{
  "n_layer": 13,
  "d_model": 384,
  "n_head": 12,
  "n_kv_head": 12,
  "head_dim": 32,
  "d_mlp": 1536,
  "vocab_size": 8192,
  "activation": "geglu",
  "norm": "rmsnorm",
  "norm_place": "peri",
  "norm_eps": 1e-05,
  "positions": "rope",
  "rope_base": 10000.0,
  "rope_fraction": 1.0,
  "qk_norm": true,
  "attn_scale": 0.177,
  "bias": "none",
  "tie_embeddings": true,
  "parallel_block": false,
  "extras": ["capped logits"],
  "init": "uniform",
  "init_std_qkv": 0.0281,
  "init_std_o": 0.00551,
  "init_std_up": 0.0281,
  "init_std_down": 0.00276,
  "optimizer": "adamw",
  "lr": 0.0016,
  "lr_mult_up": 1.19,
  "beta1": 0.9,
  "beta2": 0.98,
  "lr_head": 0.00582,
  "grad_clip": 1.0,
  "warmup_steps": 267,
  "schedule": "wsd",
  "decay_fraction": 0.747,
  "decay_shape": "sqrt",
  "final_lr_fraction": 0.0,
  "batch_tokens": 65536,
  "seq_len": 384,
  "doc_mask": true,
  "train_tokens": 325400000,
  "steps": 4966,
  "dataset": "wikipedia_en"
}
Each number is 500 + 25 x the weight over its row's rms, rounded and kept within 0 to 999. Layers, rows and columns count from 0. Numbers have three digits each. The size before them is the row's rms in percent of the matrix's.

# layer 10 MLP up, 1536x384, rms 0.0731, rows 737-873, columns 64-95
101:465509496504548524456496469502492508487497493482443492501524489513547533518486501498469495509478
105:460494458505526472475513519475497504508476524491491508529480493519481475501519501467532527497483
100:481447475504476487489512480487526484528512517522469495481514500517497540507516534518517537503507
102:511472518559482453500495523580480512499488499536504473462503515544499482523507482503529517483487
098:439522539458529451523489491510507512489500508527496496500494475495552526548529495456502491516479
100:494519486490542485511517447494531510506474490466488492486511464508499489516491503472493481507484
099:487512479490521480528493466479487537466486479521515503497471528511495486497489495526501476482488
093:492517505471523545496507494496520509494455493484522521484486489520508520483503510502542533477486
103:532489474440515538479503529515543536476479529515543459471489503522502477517489472506478506444475
095:506542515488555503487483512540474542528497544526484528500502474512519475503531494491502496486516
102:486511488487483512490516483503513499471500483485474530442515521496462538535522457493482498497479
097:487478484529494467497467504521479484487500510460473474503528502501509521459493486481481486458530
095:491496505468511550517516547516451536471511540486516476510490500476505530539524526541491489483520
100:469468502484530533515466488508489502554490481478530450478485506442516474496497524489474514471530
100:508471540490508503509493471471511530543521503494492486502511525459489514530509501467506516513548
095:471514481512520477540478506491508500524515503475497482514510505516497472499532491500480477514510
102:488497484489490466476449521514406530529509476490523511452516516547505509465518527530509510523484
100:500494527532441494560547462497515488524513534516479485545493483534493548527502471502499547495505
099:514549489505503526509518511511516510559479503551518458457522515475497493451474539457545468490485
094:510470507507550516502513470484553527537504559494500502441500521507477490487490459496502533499529
102:504479526541475512512499469511509476514496494520446498468491510459476521501493525475511517463483
102:461528479488514497503461505504505505525441473449521505511510513470520518448521499503493498535493
107:485513538524471485528498514521480499515524498516482493536530516414512493541471508474447465510502
095:487486481515528486483458453506459507479494489532473518520504480502492482468515498528500481486480
101:507456492499483504524510515506516481517509475474463450499512523485468463490480473477475513484526
106:510533484507520512512510499579447505496485527461492510479515506498502498495508497480503514493486
106:510498481516512512461495496484502525512477460518493507460533505500503462490516505471508495521547
097:498495495521534509468500491473492508483478489517485507464510496473503527540544513532499487483513
103:472518521502525498530478493486512484515469450495517479534448529482530522517536474499525508492506
109:478490510498516500522566506497488477492448511446518499506532503518482481459491559492529546488472
093:492478474486528532521492523494499503496462468496532496493483489488520486522517499538492525478500
092:533484504513524486520508470485542493504479504504505473494540510508493543504516529501499495519522
111:485483477540488467478496512480541495516491493489480489496494492468488495497505515500501490486507
103:542487476476459479523514492509493494528511514506483500473502487488486496461531503477560536497559
097:534441489533481475505507467487497511498501526490464479444547503506510489492515456505526512476525
093:489490451502485471500477484477495481535510506486457513521522502477510486537462490488477456474478
107:496510458485521461492513496479505472489526518527529503520524514491524537536488503475466516482479
093:500495493503454467496505515521490502524479487527534492508523505536457480487456482508518459502486
106:484494512496513480464531480466480511530542504491519572508502520532469529496542503511558509475499
091:480496477465508468507468488442525528516518542536497482486500489502504465512483512498456442510508
096:581535516460473478522554475485489500494506469512530525505472465530495508523496475518498509511527
099:486492505517516547499484508489495490495515491499488528493458512495487448505502517484495487476486
094:497530495466505477492523486509519507536492525526534539545488485539531468545530509520519531514517
099:499522551506469492499527478491502489521474499529497455536498478485534478480514481505519523518540
104:494492548518463474524497544527476532487520488487491521481482504463495509527477476511495518506484
106:493468534505509469529461531483506499498483496534520462470515530467516485506471514520521516523480
097:482489512496538547484473509468517468507499552480484528469524501517530526506495492473497532469523
096:517485499500445519496465567521435498504511487559525516558483472525540485510536482547506508531486
097:522515487545541496510533491505525513519475454460504464502505548446499480515449538536514495496503
098:478454520508458463518491529519493499458495490524524493475524488465516502485558444516482538521498
102:522549484508518472492479503486471527474480547500486529498510512476449489523488486537499542490552
103:485455471492468529484526525498460479485504508457478539503515489485482496484493487469486490502487
094:504516557521520518487505484510465495511518494513518490516515512479500516492487509518500501469552
110:479506508518521514552480481479498526507460530467491544513511475490505528504498474518487481507493
097:493527485470541505554485463508511504480505495452474521435455513503519565503484521513496477485472
100:507510473492545491468470511494514513489494492487484477520509470465504478507580479525514524502503
098:440536511506413501556495491463499459492492491494506523464482494521502550521501498530530535507499
105:448509526505457515436528494465495530458511496484517531491499516507499476491501503482476500467505
096:523482525528522550532443471470518431469528508476484469521510500507498506489470497503526543463439
099:480520493507477494477489512434506512501497492512489468502501478540514509510491493503542460505508
098:505510468544511515525491513527490504481520498472486481447539519526425443479516502510484543484499
095:497518490504467536503450408503463495530544530471439512499535467513470463516507532496486469517506
097:479503490494525540524539462499509491568466492460469519520463498516523549512506561538514499473482
098:460477497514534539534504520470543521515468494518526541500487499488529481507511450488487453458518
098:503495539527516532473488529469499486495520493495523541524512504481489536480503409481474537492490
102:521493502479495526487533542487480490460497485485516502485438494502488490497505465478513494528494
102:467532492458508457547472465489533510503509459487516513460499449453507514472469462492483519492512
104:529476476471486473483526529479449438530505465516513473529513499490519529499508463516500504512490
090:512480548487477526479468493487490510524500492503521515515486500500503455490525526499505522509525
091:534526526493451516494528519501479530504508497557513521491495522480505479486534471491503514498507
096:504540548495485546512503502475519536495492504517520456455524491447521521484489437485524505501504
104:498456519497501538511506504515508481491485495523465497501501487455507518533541493521504529540492
107:467491495507479530501482503514514517514454526480480457466478482491536490522551507516556486481494
108:521490538518531502478483538473436512478496490485507482450507502485470527513509497470499507492540
100:489512500505487487493515488482517557477501502483505478509486502550450505539506553517509577503525
099:492565505498489501523497531511457505524534473499519515538512516480509486495492511505509472523474
097:494468511495489457483492530559505501501456467504496476487498488502502500483485481447488534500480
103:504497526527440514496520496556511508509487542509525496541454503504504498487515509487516560505506
090:489496538448502511511496447505535456473449501463480508510490472503496480533502500476465518528466
101:538508470485510494459472523469474506486461492501510535502486466489505512547493506536495541555545
094:534514469514509496493502493513478524465514484456527481479504487536511466520450495479488506450483
097:532469530495504481527551523504515524474529523552468488462526512532501505501497498536494532465486
103:473509517464552516511478528509522551518523469513488493496453533583529492507479462499509527472526
099:469494441499488520495475493488520499482520495504505509521480488477500493537463462510481530488517
100:462483503478514483540488417488487501511479437475473509484517471512491494477520466480520500504565
099:506522542511507505533546517468485500496510433525490448525518496520503503540478473484530488529546
096:542492461522523535455489551480468492483470513482503541477523532494486476460479484493488480501479
100:502499505516526444476490474502476507538510476484479502513526500517529490526480481475523473498487
095:508509521505474495503503515480476495560507461479492498488502513447494459492516489479475501459555
098:517450506490507462483487472479573522531515503430521484510468501501444523517483523506516518488555
093:511551521517495461453493505513507502457547488529512510526517500525548549524530543509504535499472
101:522468445486496531500483540488537488505520491498587502507457486521474525478527512526502492499507
094:519490530519506513499498542501548510504548499436460535510533511478498509491451504517462428470517
105:511450518511481570489450532494537492504532508508502519484488486451522446486498517549520503501515
102:541503517458508526521498554536513496478498453488511497479509518457441556451505525474487506512547
102:536483435482497494496520496468487469460511507479503505512439484511509550531515497477468471519508
106:484485443494479528508523506471528466484443528525558519527517485478491505506500511517497507551476
102:521493503500470519516507511475470470493486481504507504534506504465507472525495489476551507503485
100:489521465486541552502548507513460460463530534436523525502505538504451513487471520498551479472477
102:495532483517539477475484459543483481517510497505502516483512510476489495531537522502461502531471
097:489474463481496480510495497516523506477483484521522504521491446472464465533552482514507477551485
098:480517501529493513496475476454509531556475466507485487487492501510482505457507492525478473518551
104:577478521517493550538468496445517494540536477558499502514485484487512530500506463530512461494493
102:520503519512542488512523525464486468510519450485499487498528488485525486504546474479537478520508
096:486518494523489499574482475481538482549473445509468485519496471479522521508471493516517453488465
100:530503445518546458501500516508476495481558487475483544529518541494549500501499530495529501522454
101:488497474489475558482485516515490522497490487504462459493565522516493508494518507480498519506496
100:463466500497467506490455513495486466528489538471533444508504498504499499479522503477544521493500
097:488520502539482498514480478489504534492484471497512516531470509508487482498524491503507518498513
106:503506474456504490508564496504501493523459460501462467522489522502466516529479497470505517531469
104:556462483540451464529484509495513483508511471531492523478552484536503480526522486491499510559493
103:487504517480477474506544515523482522500524510497544509500457501533488495539507465450507517496493
123:458469512492500506495465479563525519523516497484496505524534521518489503445494516521507511514533
101:474493504519503496486444496517443508495548511505492570494481496538499513508521441489476510511447
100:481537505556509515543461517511516495494453467509473478485476490493486517508483534511468490493529
094:515519467464492508534508497501515519502482524504518530543487518524491511554471499509488520501488
091:507478483482508528510485521492530442504464478500538484458525491466443494548508478509483472473502
092:526505488476488515532478528517516479484491492498540528530535511456456503526495555468495500480512
099:509505512496526510499444481486556517490510503550423517497494511532503482512531507493528506501492
096:454545514445528523511502490482473512473421521511509477508459469516479500482527480500513518481526
096:489459503482476507472531468487536543475510499491519545511478511522497487525478502538531475493508
102:511506491489447520494521419481507469501536500502495477529527492492495551462552519519545502522506
100:506453481517492530499499560514456488479483489504553454472463531475474503530506500501498472486456
099:508524521491465509471503536469483436447482469508509432542545498469467504492531456476484529485525
101:495556502464475482467472501521486493462467483513488503518519473491508489485506503529466510471449
096:522490498501501511461541517508505503518497526513536493521454501519472509565522496497529508513527
100:457483490525491512512538513510470507479531516487497548504527490520549485537535549536507469532482
093:493472475511524479536498490473527475506490495491516477504486513453517479480508498529473490511514
097:506464499501462491459541518497512472487523502507530515532526482505495527505499507509438525445504
095:483535511470503474504497518519501538458505490512482512537469502518559504541498492510480521500484
099:452538456501477483493475461462529516506471503512458530501550494482485499513560498513517457478468
096:462518523514480560534505477479491501487495486489512482475512516486491517536513509515501503547469
108:506483517523468495503493527534517535485517505527495497474528519515560517436473520513540555499489
099:521523482500504497500511521483481525492490486493537533516473471500478544510494482536487484465497
092:425514493494514486496534482543499514501543492484511469509507480502491490432474547496485463513518
104:535494446495481541522479497502523496542528511461510496482495503505545534475510500510464497489505
100:470500487542482514493466520525449565492535548498489485486505500508535485468502491506461510497504
# layer 10 MLP down (transposed), 1536x384, rms 0.0558, rows 737-873, columns 64-95
101:499492466527506475512517498470514529492493480496490553506507495533551500486489513524465458503500
105:584486504495465490512511501465490436498530503565487542501496447492470433465495514487473453498502
104:469529483485514543518536472491527484489496491554522534489503522532500518475486496481537479540486
102:462489524541487516551544479447510487507516507474475484490520539524497485509521541512518453467501
099:484519526502465494524463491479483468496471548485477546528527475496522504528483517495480482500488
101:494464481533473535471551481502509523514486504517495475503502515530533493511480474490515496525492
102:515503497492530430467490488516474529499493480501500493502512480508518455477475474484511528548454
095:463483470517529502486491505499471519509486515490511498460467521497498480490459522475482487510502
103:480544474498497490476461468505478485519494542509470527504517449491524464494464454529451477462493
100:536517530483511505464524504521530506521513512513517528507485504538491532511498500488519464466475
104:472537476524498508502505501478447474505502486506507524511478458482488513504507537481450511521527
098:505512505507508522527467509537506490485518522530513483465488486502451514463488503475520514488490
091:549505440541483470532490480457522496507487523504500501529520483499471504483451502463481519496474
100:534491423500544544489527488482485482518451468505506502493488531468527527532485496523484504504468
102:532506485454462507489465558499522523464514500502511505499466504458505547502514492482506444539511
096:451466521523532523493521506515432524488470512485480466482477534470511493487535526499548495483459
106:514517482510458498484505498541493512465487538496466523517505521518517496445546516482534495522491
100:490523481486491472458478492507486510471509503507488537495494467492507472475487492527485490511493
096:481496553499526496498580494485512516454461515509476486462508509489489510502494503460469499515538
090:506479489504522514499484530471464536484463433533504507472472520504519511544467476478463511505514
104:460501512470485485487470534522488442483527525506538510494489444492447480516461511486486480538532
103:538507505511460502492544521543496519495494485498492513473503499524542522492508469485509513494508
109:481505497460481534470524515517485515474492518480482488459470525501493506489461447493485487529483
094:511538502469482495475510500445483498505491480461511505511513527490496532510461520522505452505491
104:490477522490464528482485484482533489527500522457518510502501478519537470528522469543526497459510
105:483532507496492510490501526485466470494510545511515501521485545477531488504513456510477479566498
109:495519485504460489500546470483525467499531536485520453478519510552507485509500509497502477542495
098:549551508453517522558528509487483483519459553529518529499536489517502521531501523510497491500502
106:493488470513518537538546498503529491532485522502512507475526497527504495509474489514538547511500
109:503497521497497524490523503501514491509536508514538506501469455538521493494507465534509495486475
097:543495485502486491442467471507510495484528468475532470506518505521497472483515427511456555462480
079:536511505529460527511517527562506490495521538511495505487491553514533484513460499505435469493457
110:468496489484493469503496530483483493502491521477486501474546512568517465431513479481507455469504
100:485517485552502519498498507482512486445465483519498496516451488541500503508495496494498478499517
099:518505485481475518495463492477479495500519467465468530505469478486487515544467488496495482485529
094:512521529542540533488513509488502431479468450505498508546474442504503488478523503502547510503503
109:515523476508491463521516535551503488483512466532525517517496502536495492486469522473488512475494
095:473554520505494522482455501487498460531514541498484477498480523477493483528491512495514536503509
105:487488531498503478507511539473484455480506450499513510461544427501501540458458522536515511544503
093:512495554478485498500499502524476516525500481526476556498491478454499505495529497449489498493494
102:497477516503512514501538503511498515522465495475503497485479483505544507499525490495507469515511
103:450510504509454539490473527527495474501491487511498536484501475517485462474499557526569512527493
097:474480537506530492481493503502502509512481461525524485509502535464491488516463473487443474494507
098:517528526510504463479486472529489478559518507479485501495488417502477508475500511523537543535545
106:479520517450500523487515486524507504511490504489534538502476496487518483523479463490558520525518
101:496529478494492500505517525488493492500520513505515481477506536506469523467521526524541510511530
099:516522494497500457510483506486497521482539511561494506457485503498501508478479501478504513505494
099:497472493496510477507514485490499541536510520500528504502515477503471448488467546506551517529484
094:502555513465473524501480421475545549536499534514527534512527465483481508510505528494479472500477
093:511491520468474524538499482519510487483478510550517485519491572474502529474518543508546483496497
103:502524523528496492473492502499454479477510524467441543454473511536513487472500458477530510507540
104:508496487521502458508496559510495475502518527492496541481493440525517472528491455505525493481495
096:498504536507530470508461522487491499512483454458499481517482514537489502482531458483491541483517
106:524522489486528472452481508550515447478468458464476533500533477495482462530542515537517483479480
099:490499477513511458460538479513517500510480479544499488465516491452493461499517437498541495471515
099:518515527479539514507501501549491500490479517466511523515487522507525496501500473533506515512533
098:531523521547540498517495498463458442509517490505482499504452479469500496513519504460509474499531
101:510484495520471544479523458439496472512521521485499555511503573528501511488536497516496496500551
099:488515473486466427527485527486501510480544495526512486494496500495506532511458472526483463528541
103:490518504481511498472515510483469544509533477476524510490549504498512516498508531498485518505480
098:510488486479513526483511498471515472486491490518528523508480473506539478523537505558508508494507
097:461529493430492513512507487520536545511504483467536485437522520503525529490508497459527497492536
100:457496491525484508539457466469473490501523492489486474500490457486474521508486486491470507514487
098:534493460504530492488500476501459501495498522516498473518508503497476500492482486523441550500520
101:488463524494523532469497506490513480519502526530527458502516505526498466508488495452526506467493
105:509500491493511489459536500466489536499520444478512419494534452460536457526546487472510487492472
101:521478508524557567501459510445491526463464482600544500490499522471496490498519500487542517515534
104:486477479486478492476532489495497524488504509489489453491466513496493495506496506463467517493535
093:510500497471535506526564485485507523550493481512497488461519545486473503521499497520505436500482
093:515478473522531470502471526465508510472490497459468526546497449482480474477478545511514511517482
097:517497492515505541522489489471480487478486542481509526500499506494552466499501494504540514515515
101:503486437518484430523493515457511498498530456514527459459523444490490561533494479498483504529486
108:486507472519532484545493497502473518465470543554498534516502477541473459461521506501470426500517
104:513466496506520491499538485487504548453494527506568525487507392531480453501493444486507508488514
102:494457498536476508468504501506505439506516520524509506503477445492505492454486522458442484533488
099:549492517509469521534493490491488497527507474459543476455494572522488517465488476498452551487540
096:520534495528515541481521505426470526473496491478490523499430458515491503536559525516563481496439
100:479518474521538482486489533507511472496548496497539512517540537494454506493478481516475419485504
092:493478493519512499491490503509478512503517507522487505492474445525475493517519496506510554522504
102:465489510512497478541492503521496507551516537506485483515493528504500463508519475474482477445492
093:500514523485506508496502499513491496452476491491522514480544484522516483538490538523475534491512
098:511499463476529534519510468517485498498498484491463525510503434494454519483499484456480465550512
101:518499527492511490477490489465484529536482539488463498500499572500546480475463501481490503543495
099:476525495513471518504454473524459509542500499481501515504486523534492522478532500538534450510494
095:491527507491460491502474502494486466461494518489484515485489418482508520502519523495509540500477
097:507512492508496510481469479497507463503490500424481535533505416494488497479494522508481529525502
095:486540527478491498498498442500521491486514519507528556483490573490476504493503472510485521540521
102:511531531493482507471519492468495501503518482487503524489489486547512506479513540467511493498472
096:517482491505515517516507483496501459514553506505544512519538513521487482478480503534513475463507
096:484480540467507488481515507534457436490460488520483508522487556500519523531496501477483510496512
096:512507517475474532498479495483512509481488544538496488514468470479502490511493488480492565501488
102:476532521508525544526503523479514466531506450502488493493469476484513495521527489462478484450496
097:536476472533495503482438475539508481513450525504515454508495496465512450527471527479514503506498
107:513520499500531465513469488569445473465520498501462492484515476485487510480494525505489526498488
100:515514527518485508486473481514565463491464530486503464510497430509458435501512509509502504503497
102:519484498520541490529477505519507528516499486509458523514509520492433483483515527490524499501452
099:510500473489525499448492561491453526525496495498465538490527483498484517506511521491499514502484
103:465468528495480509464460501501516507480506504478508505445492439480517522506457524496491514476537
100:480528507560479480493499511510514472520517499514443500465462479539462512502512460471506546526500
105:512528480525490491492479536520475521500504524519448517493504490501527466503451456458500505490537
096:475520462470503486557527497482540515480503515520492510518488594501496475518483441534532447543485
099:506508495483457467500444503519494535513479407478487515530487529487540540489482525492502502476541
105:495491497527515534510548512464551466478519520477518482505537561536477531532497445521535528529495
103:536485484478492530507579538483552504515494523529497490509474507491531477474465464499501489504464
097:523503472481492468533495524504518543465483494524504499510441518483510524530509459511511557501504
103:551494510482509504511538491494480484488514494518516483491467522500511447527521525515555558490520
102:481558508541490531534439485515493515567504499501508497465542407518530478480514522485501427569492
103:504488487479479476542494473505540506498535522549505490505543484490487500471495481541469488470484
100:536509502530519476511495464502503495435486542518487438527498505497453526510508477492496515512469
111:567506506486507493481473511519470541490494493537487458482526502448488487507547480506500567497508
100:493520489476524490508538501513541481453503500460529501504540439508550491496501505507505525522506
100:498507508481486476541477506482511479549502497482505556493495559505498495482514540526462465493477
103:503486533563516514522498515548491425485489499541514450535503590491502518466461459533520488504489
090:504528507484471454486506515490482499529531494442541469472498515509499488553478513457457487522470
099:553482512499484473501465532486518469503506490511511501441472427516503484560457543490519473500507
092:494474494517528486495494478451495439517531492485458513489506506465474497514508507452492447465496
092:517522478464496482499467510510544524491545513451501514556504516511524457480483498443529513507516
094:509497465468550510479532469491515479505498504526510503500532540503489491486540488454511507519491
100:477470466518481514519510475530512456514525481435501477483537516483524473493470477521491489487525
097:504497438448520476521493548490496506516522476464476522463516527513505504504540522477502491501505
098:504488543475495502527532505511473492459490503498543499485483454450489500497489482459526471526487
102:519483507524574513520479488482504481568523546507547521491493437544514468511506493478502522498494
101:490497494490486523494514539465489511518516537481498496503510498550483400465492502459534497502427
102:524513524504518510504440504509502520508495471503509488485494488523540534458510479478519500543474
107:507539504479511545494507481476521488428456502543491516496497490522478520525499539506504523494508
096:546467577480489495509511521508472445486544513469471491481475475464496529522513490478500444515496
102:503486488466520499481503486525539517550527503491477512456487588476471465465434531462493501521508
092:505519491517500507505515492529522478482507480497522563516516505469458473492496501494491501464473
095:503479574497505536491560492474537434543454495507501496493461532465468537550495489498476442507514
092:510498502512520518504531542511471515496501520515463485549493430477492505532491515478481467506476
102:491528559486450460490543581510489460488519469512509499521502528482494508531486496463525467494526
099:527477541517454491529475467489508574507494479496448474511486539474503473482495532511483487482499
099:515513487527454498528517523534483531510533487475518483486496585509532482483527491506466515504497
103:524516454403457511504533503484505497522492498498515543492519515514518444568477502508566497507533
092:498495522538503528491510485467515489507458550508499484503478464486503518540462461484453452540477
106:495483481525531487477509497514514515499493476500497506502496489521517521505481472473491521505480
103:487507526499488528514452525512499500474505493463494476445479553494569523515527500502502522527520
# layer 10 MLP gate, 1536x384, rms 0.0716, rows 738-874, columns 64-95
098:544513385494487504505465477531464524527512496508511484501525498469485471504494521504520474523477
101:550494461463550524477520472506497542510539504520468504487543492520504501492503515481518503516498
106:503487474484485547476537497417447539500444469482522468559516515511488518493535512526491513510478
098:523497460564444470522500494501518532541469493473486492500459514513494502494462541497472484491545
098:500510465515462529488499522513481495500513493519481534514510507488518520504502534523506482465481
102:467518520470567490523544480499502526538490486490493496487518514477513531489461505476473477491479
098:535483469541502521495513512479504505479510467490481494529483536549505482498488527528509464536477
104:558492478461492498526520548498444473480522443484485488514480500497504458457462530502528536523501
098:496508518499532493530484480509480508508544496535487477521550497495536490486506504506497495497476
104:540509500486507439484509531472502539510504489491499523474485515590481478500509507522509504514467
102:496540479473520489516477513476489499507534488539484516505526515527518447503485466497501508493490
098:507519555462479533494519519502466553479503505530479468464485501502502502522539520522511474528510
099:500479453512574501474487519507556479493463477494477479531512497478514470487494491451525515472540
103:518460496494477437511477493470469490502492489488489457491499533519441527512522522526479504511512
101:463486534490509467470498475513511500525500494488500507521545481497442501478492474476485481513473
099:515522527484530489495498515489530526512511477460463460482482491528502490549527475512536535500461
105:555459511523514506460551535445548538506529460504530512476483485539506451503449479487450508452487
099:505487513519522542481471533521516478524472455495473484506524523458514497492474516429531476529464
096:493503493522497478515473495521514484517486461495527461519500524464506514470503521472524501489507
101:542496453507521515515513498493475563501513490466501478493473521542553560525508513466509517534483
098:510491515496519479501500523470554499483459469475523504543498526507569490472504538483523532506516
103:517496477477531440481531523476504527510455459496497532491523553485511490483483522508499493513510
103:532498500444504500524488503455503564527466541450469511483512525447498485456477540509505502472549
102:441551528528515466526470482480501531475539528478466492511542482496492510496519492489510469498507
103:493466484513476509508531475484490487485523471509531506515489497478496488507491539498532487537482
104:507487470498516479501535483522530510490489477508482514523498520505526466490506515505465515502463
099:501480509509526509512480530494501492542492510506516499536502529513492453527492509518552481496487
108:496465490461473473483481495492515530515517501459514520493499497518503505512465525475497448499479
107:535505518473477486517540513480520519483493462537518514491538513493471516505452505511586505504510
098:534480463493526559512498516518502494484489462464492510506490492497496474505474477497507555491479
097:518468478493529511515521535494478461492503511478533534525498531533479523513451548518512508497513
102:494463519492519482483521493506446520547515500532530522505503511562496505513490468504458520491458
099:471523535537469497522521521504505511525515481545508513485539489524514483455515479465557461526525
100:464527503498480524463477511473495515492516517547485526484536515559514521511526482523493479511497
097:500493493507517438475490462471494526514500508464448510518525512511502519512461490467514444508510
100:467442512486515460488540502492471500523506488486495483527464534502527470537517510473529498520469
095:473514490432479529508490540488497494501501491495498500523473505476465434508458523512492474539471
101:522494494509548521548523468549519483527454495486485498508494503481489505528496511447503463508522
103:545478524507452476538535475486487503504515485534505497540523518491523497475487469513552529525494
088:521464517528544494517523483460472507522550486550489513527478509536488457528445473518536490538517
104:523456523484506510534480526444500491478450491489511467541502506450483509473513525491517494555521
096:495512530524494514548471519457522520508517434512485510482482501466454513506483495496476466480499
102:496491484552513495506501472513476505541518484548504477468503547502527510470525538504585488536464
103:515464513496510494539491476500521482492492485510507462510528505508458488518495488477502440499515
098:504541461499534532505498523496474478535512487506495508475512494488494497508509493490533452519490
097:495529510469495519510528562506460475504515473479492498532446512486501508514493509509511459513493
101:517529501534535481479488525523471508505484465476512492472523493488464502565464517497493486492499
102:501483511511501476517517499508462489503506487503437486485521552513474494533515492516511460515499
099:495505503503464467520506518499477493521497456534485496489534514433485507501513489491501517529492
098:537501481554495500573516484474519464501520509475484439538520533512504474527484497502557508519503
104:504483526506488462540536516480466486508494492536502527481539481457480503500466492514560502530530
094:493514483515495523517483506536504486474509494507539454485530544462492486511511567526546473545528
107:518508499528474492549534478466542511524527503481476450471494499502527496462485493506546527499469
099:541483456511532501511501484507543510481540498525511505467517512512476531513545544475481496513544
099:528427506465508467474501513500484443495522514488484516561477528494505499528466525508500461528486
102:530536485489520471461498506505464561480512475459485537470518542487475468521496548492476467510485
103:521516513518531489491476509517485507551463473517517464490480475476446473462471504480482467500517
097:516535492519510471491484494461511528510491503517564498470506507509497503477467551492538452510533
100:511495489470511502510519488483490527479521477513525539482457506518490492554460553536510522527482
096:485521494515512542509464508499456533503482510495487476529485475471460476525456478481490475494512
099:451482476496542482528481512489510511522545442484484480510446508568491478491453480485531481524509
102:462522513486495492477526465484485487507517488484437501534532483536497494502514519507493489483542
102:490472483503508482531524506463496519533499516528519516518509529471487475496487490462521492483503
101:473461496519501505497503484463532554531506517496499454494513496510480524513478506484549472503476
100:483474499498490495505498485480507525491529497526482481518533517513485472507550475488503501558491
103:504538507504496494509508518514485545472497516520469475487542543472490522473524484487464513544488
105:535529485462540491504515483495495504495479438539492464487520507488541493498492517510518533528467
094:493526491494519464487510535520503523489493479463537469471507501492487502519503537504491521505466
095:472491514475542486490539531544498473497525459508486492511530523484510509514496537502507477481508
100:532448482543494511503535522526503544527485523480473507500524525499508512485524517493495469499479
103:534505525472475508502536437506493546466497480500452483471523536514511493510508453492490496545503
096:467451471541507510491508513462503509496516468491499490521481489503507506511507505515532510535534
114:461507513512463515508498527457549508520510488516487498482534500491473501562494498488550478523501
099:508521503458498518506547482481527530460492483450483506523470484487548489531513481493528497518478
101:488470470487529515534523495467478527500497519478536485487493532487506484512497496511524516522517
098:514511508502498495478498522406489559482548470489512540498492515489520500495547533525486480514506
103:541524496512515457479517494519468551523509482487462478517529505500501493494473563474520483510467
090:456494480498504486511439523498546492471474467479531504500502473510480508533513521520531495538435
096:490515513493517517454487479497491449499492460508515528509500511486521561542470529500490513532503
100:476524521515501513469497490497485518488472458525511469532485478513494460492514492503505525527521
101:487467533481490494523507528469508498506430513533505481468479532500532474568476479485547527507513
097:472489514506533490524469519508516499518472515517456521497535514445475474509440494555489521558473
105:503526510530459477520478482472507494514439475505488468511476530547513486505460500488511501517520
095:483479448482460486505503459517475484483505448521477471490491497506481476495485496491507495512504
096:512489472487567487475485475531497473539514487445474527527473501524486522492536540529493490512485
091:469498510519501476543507458509524521480545500513450500495480485520477505499467517506527514517498
100:507504545472505519475548504487497482503521505507453538495469501512448497490487543461508526519496
097:482507500535537525529546481507506482495459539501481457484504512547493492495482521478488496487485
099:507565477531510490488502463502494518459567494517442548499522492491486476539502495513505482462475
096:495497489496477489508486474521528547474582440481473509540527491513559541509484521486494530516475
103:480518504564506519508532527469497560524515491530482524491525493474485495502528501509538441498454
097:475488534543535468515498474474518551537485515512512467515458517508510467494500485537525460475460
106:540483500472489474479507503458511497508451496463474541508479499496500513474468503508508479541506
099:484519518498531503513483472498532551505442468511501516525526492503485500500467484462491491501512
103:560507464483489516505485471431521528524500488465496484487475489475509486530524528495491520493500
103:528461461495497501503490499476552474543510509506534484512508527503523488516478530493507499541437
103:492469470490458512484531515473466476473515474485517504498512487497504503474473519461537508512470
099:515490509493501491502500480471529516519487514463499487506468494466528441515522533518482545538498
106:539513515452477521493495506479524499503482533464498505487472504556512486505499498511517503518461
099:523488500500494545553491522476550507484484505516481530525537527540500492479505474482543504513495
097:466476503520501494497534448478492534515465487542491550478471500540471484509521505511511488504499
103:498489491510521494486471516504475462507508498494467434506520481489495455479456519515524470550517
107:478443492500476541522493509506481486543493499495469446496493499491497455470455485463512516483470
097:492448534504499560509489504436549527545518503472432460515543511533509526476462532541490489503489
101:507465494529526495515507532467481552522556512473461518508512524533510505500472509480514493489469
103:476482467529496527480495496512465487517485520513461520467545525533486459511459497485536505538462
100:516471461478517505483491549471530496501490473499466459514454473516506490490507546507547509534502
102:531469500496478439497518454464509498513438476500478515456537481525515470485498526519535500530554
103:505495499476505480462549514441482528501504509524522536490495496496474498468505539486509524512510
096:534472479490485504500468536459468531515496501520524472516505481516480424528528528482508537510496
100:513505535513521517529441477479518525495499547482503478518528474549495476543473490495496490509498
101:532451494506485523551504535477469480505479501538495466471483503534523477488501505498538500502500
102:520496497487482500549488473459493495503497485515454451551508522475518493493454544484512499553468
102:540497503466501466507432478481508521506488487523471498538486485507434497518462531486528463501484
095:497426486548501424465507491522493501480510512467519466495535490508527441482449474469493509470492
095:499493507548503502484494466514482539507506514511443450461492501484523470495446501514480517508482
094:493494477472502513466462545525470500480492483462501539480509499506554511486529476498551509518523
100:483488467504475487513488495491473488508516497504526456510544542493490490501477476532505484479443
096:456471515491486512501515541516484454514465520477474498529487490510496486503513493426558461532526
099:498510524493497492537445491517487552481520510487479500482540494458465456528524545520514475487486
105:496492458567496442470537513549478525488491537486519510482519520494510472460505514533504516506508
100:516504482507513450489509503527451505491547494501488524525508473508519541512488487522511534513512
100:500454517498512518513538450476513522512520483505505460533508497543493493497522491516499493515470
104:491497496456526462534536431496489526539517491551457527557510520488527477505472485551478529531457
095:538525494442515471437528497503496472483500463498449528511512488492469517507496522486511509510498
100:481471479483538503509517486503524498504524503522441485499539509510542453461488492526539493505468
091:565524466509473482503492501464521480456472509508499461512519480510515536547463542473508468522486
096:517485485479472501549480487513498537548503476499504497500489469492477454527521549495503489512497
096:500479525481472449482456502474542521503464472535482503541461510498527468527485509474497529544462
101:528507453472492509488505490462505556550564517490461518497499524501476517498502540550504467542498
095:469503497513491466474491520515495473509513513517528494481530513465506441486479520506470495541496
094:514502477515486512497485514453445535465497456503488446509516507476491535536507522486508473490484
104:516489472483456491449465506514501522504468488546536551509468543512502467503546529494503504490485
098:536491505530497490516479489496508455506494481491530515531481520508500513558420461479518494468499
101:528498526558470471524464525510498536487523499506508487543508510517521560531512485431496517514460
106:535537461517494526510487502487469557553561463475495488489528516536488465466491512524522460529520
100:519444476526490540504507514513486511502545484484469478471515525496541505479460512507529520504526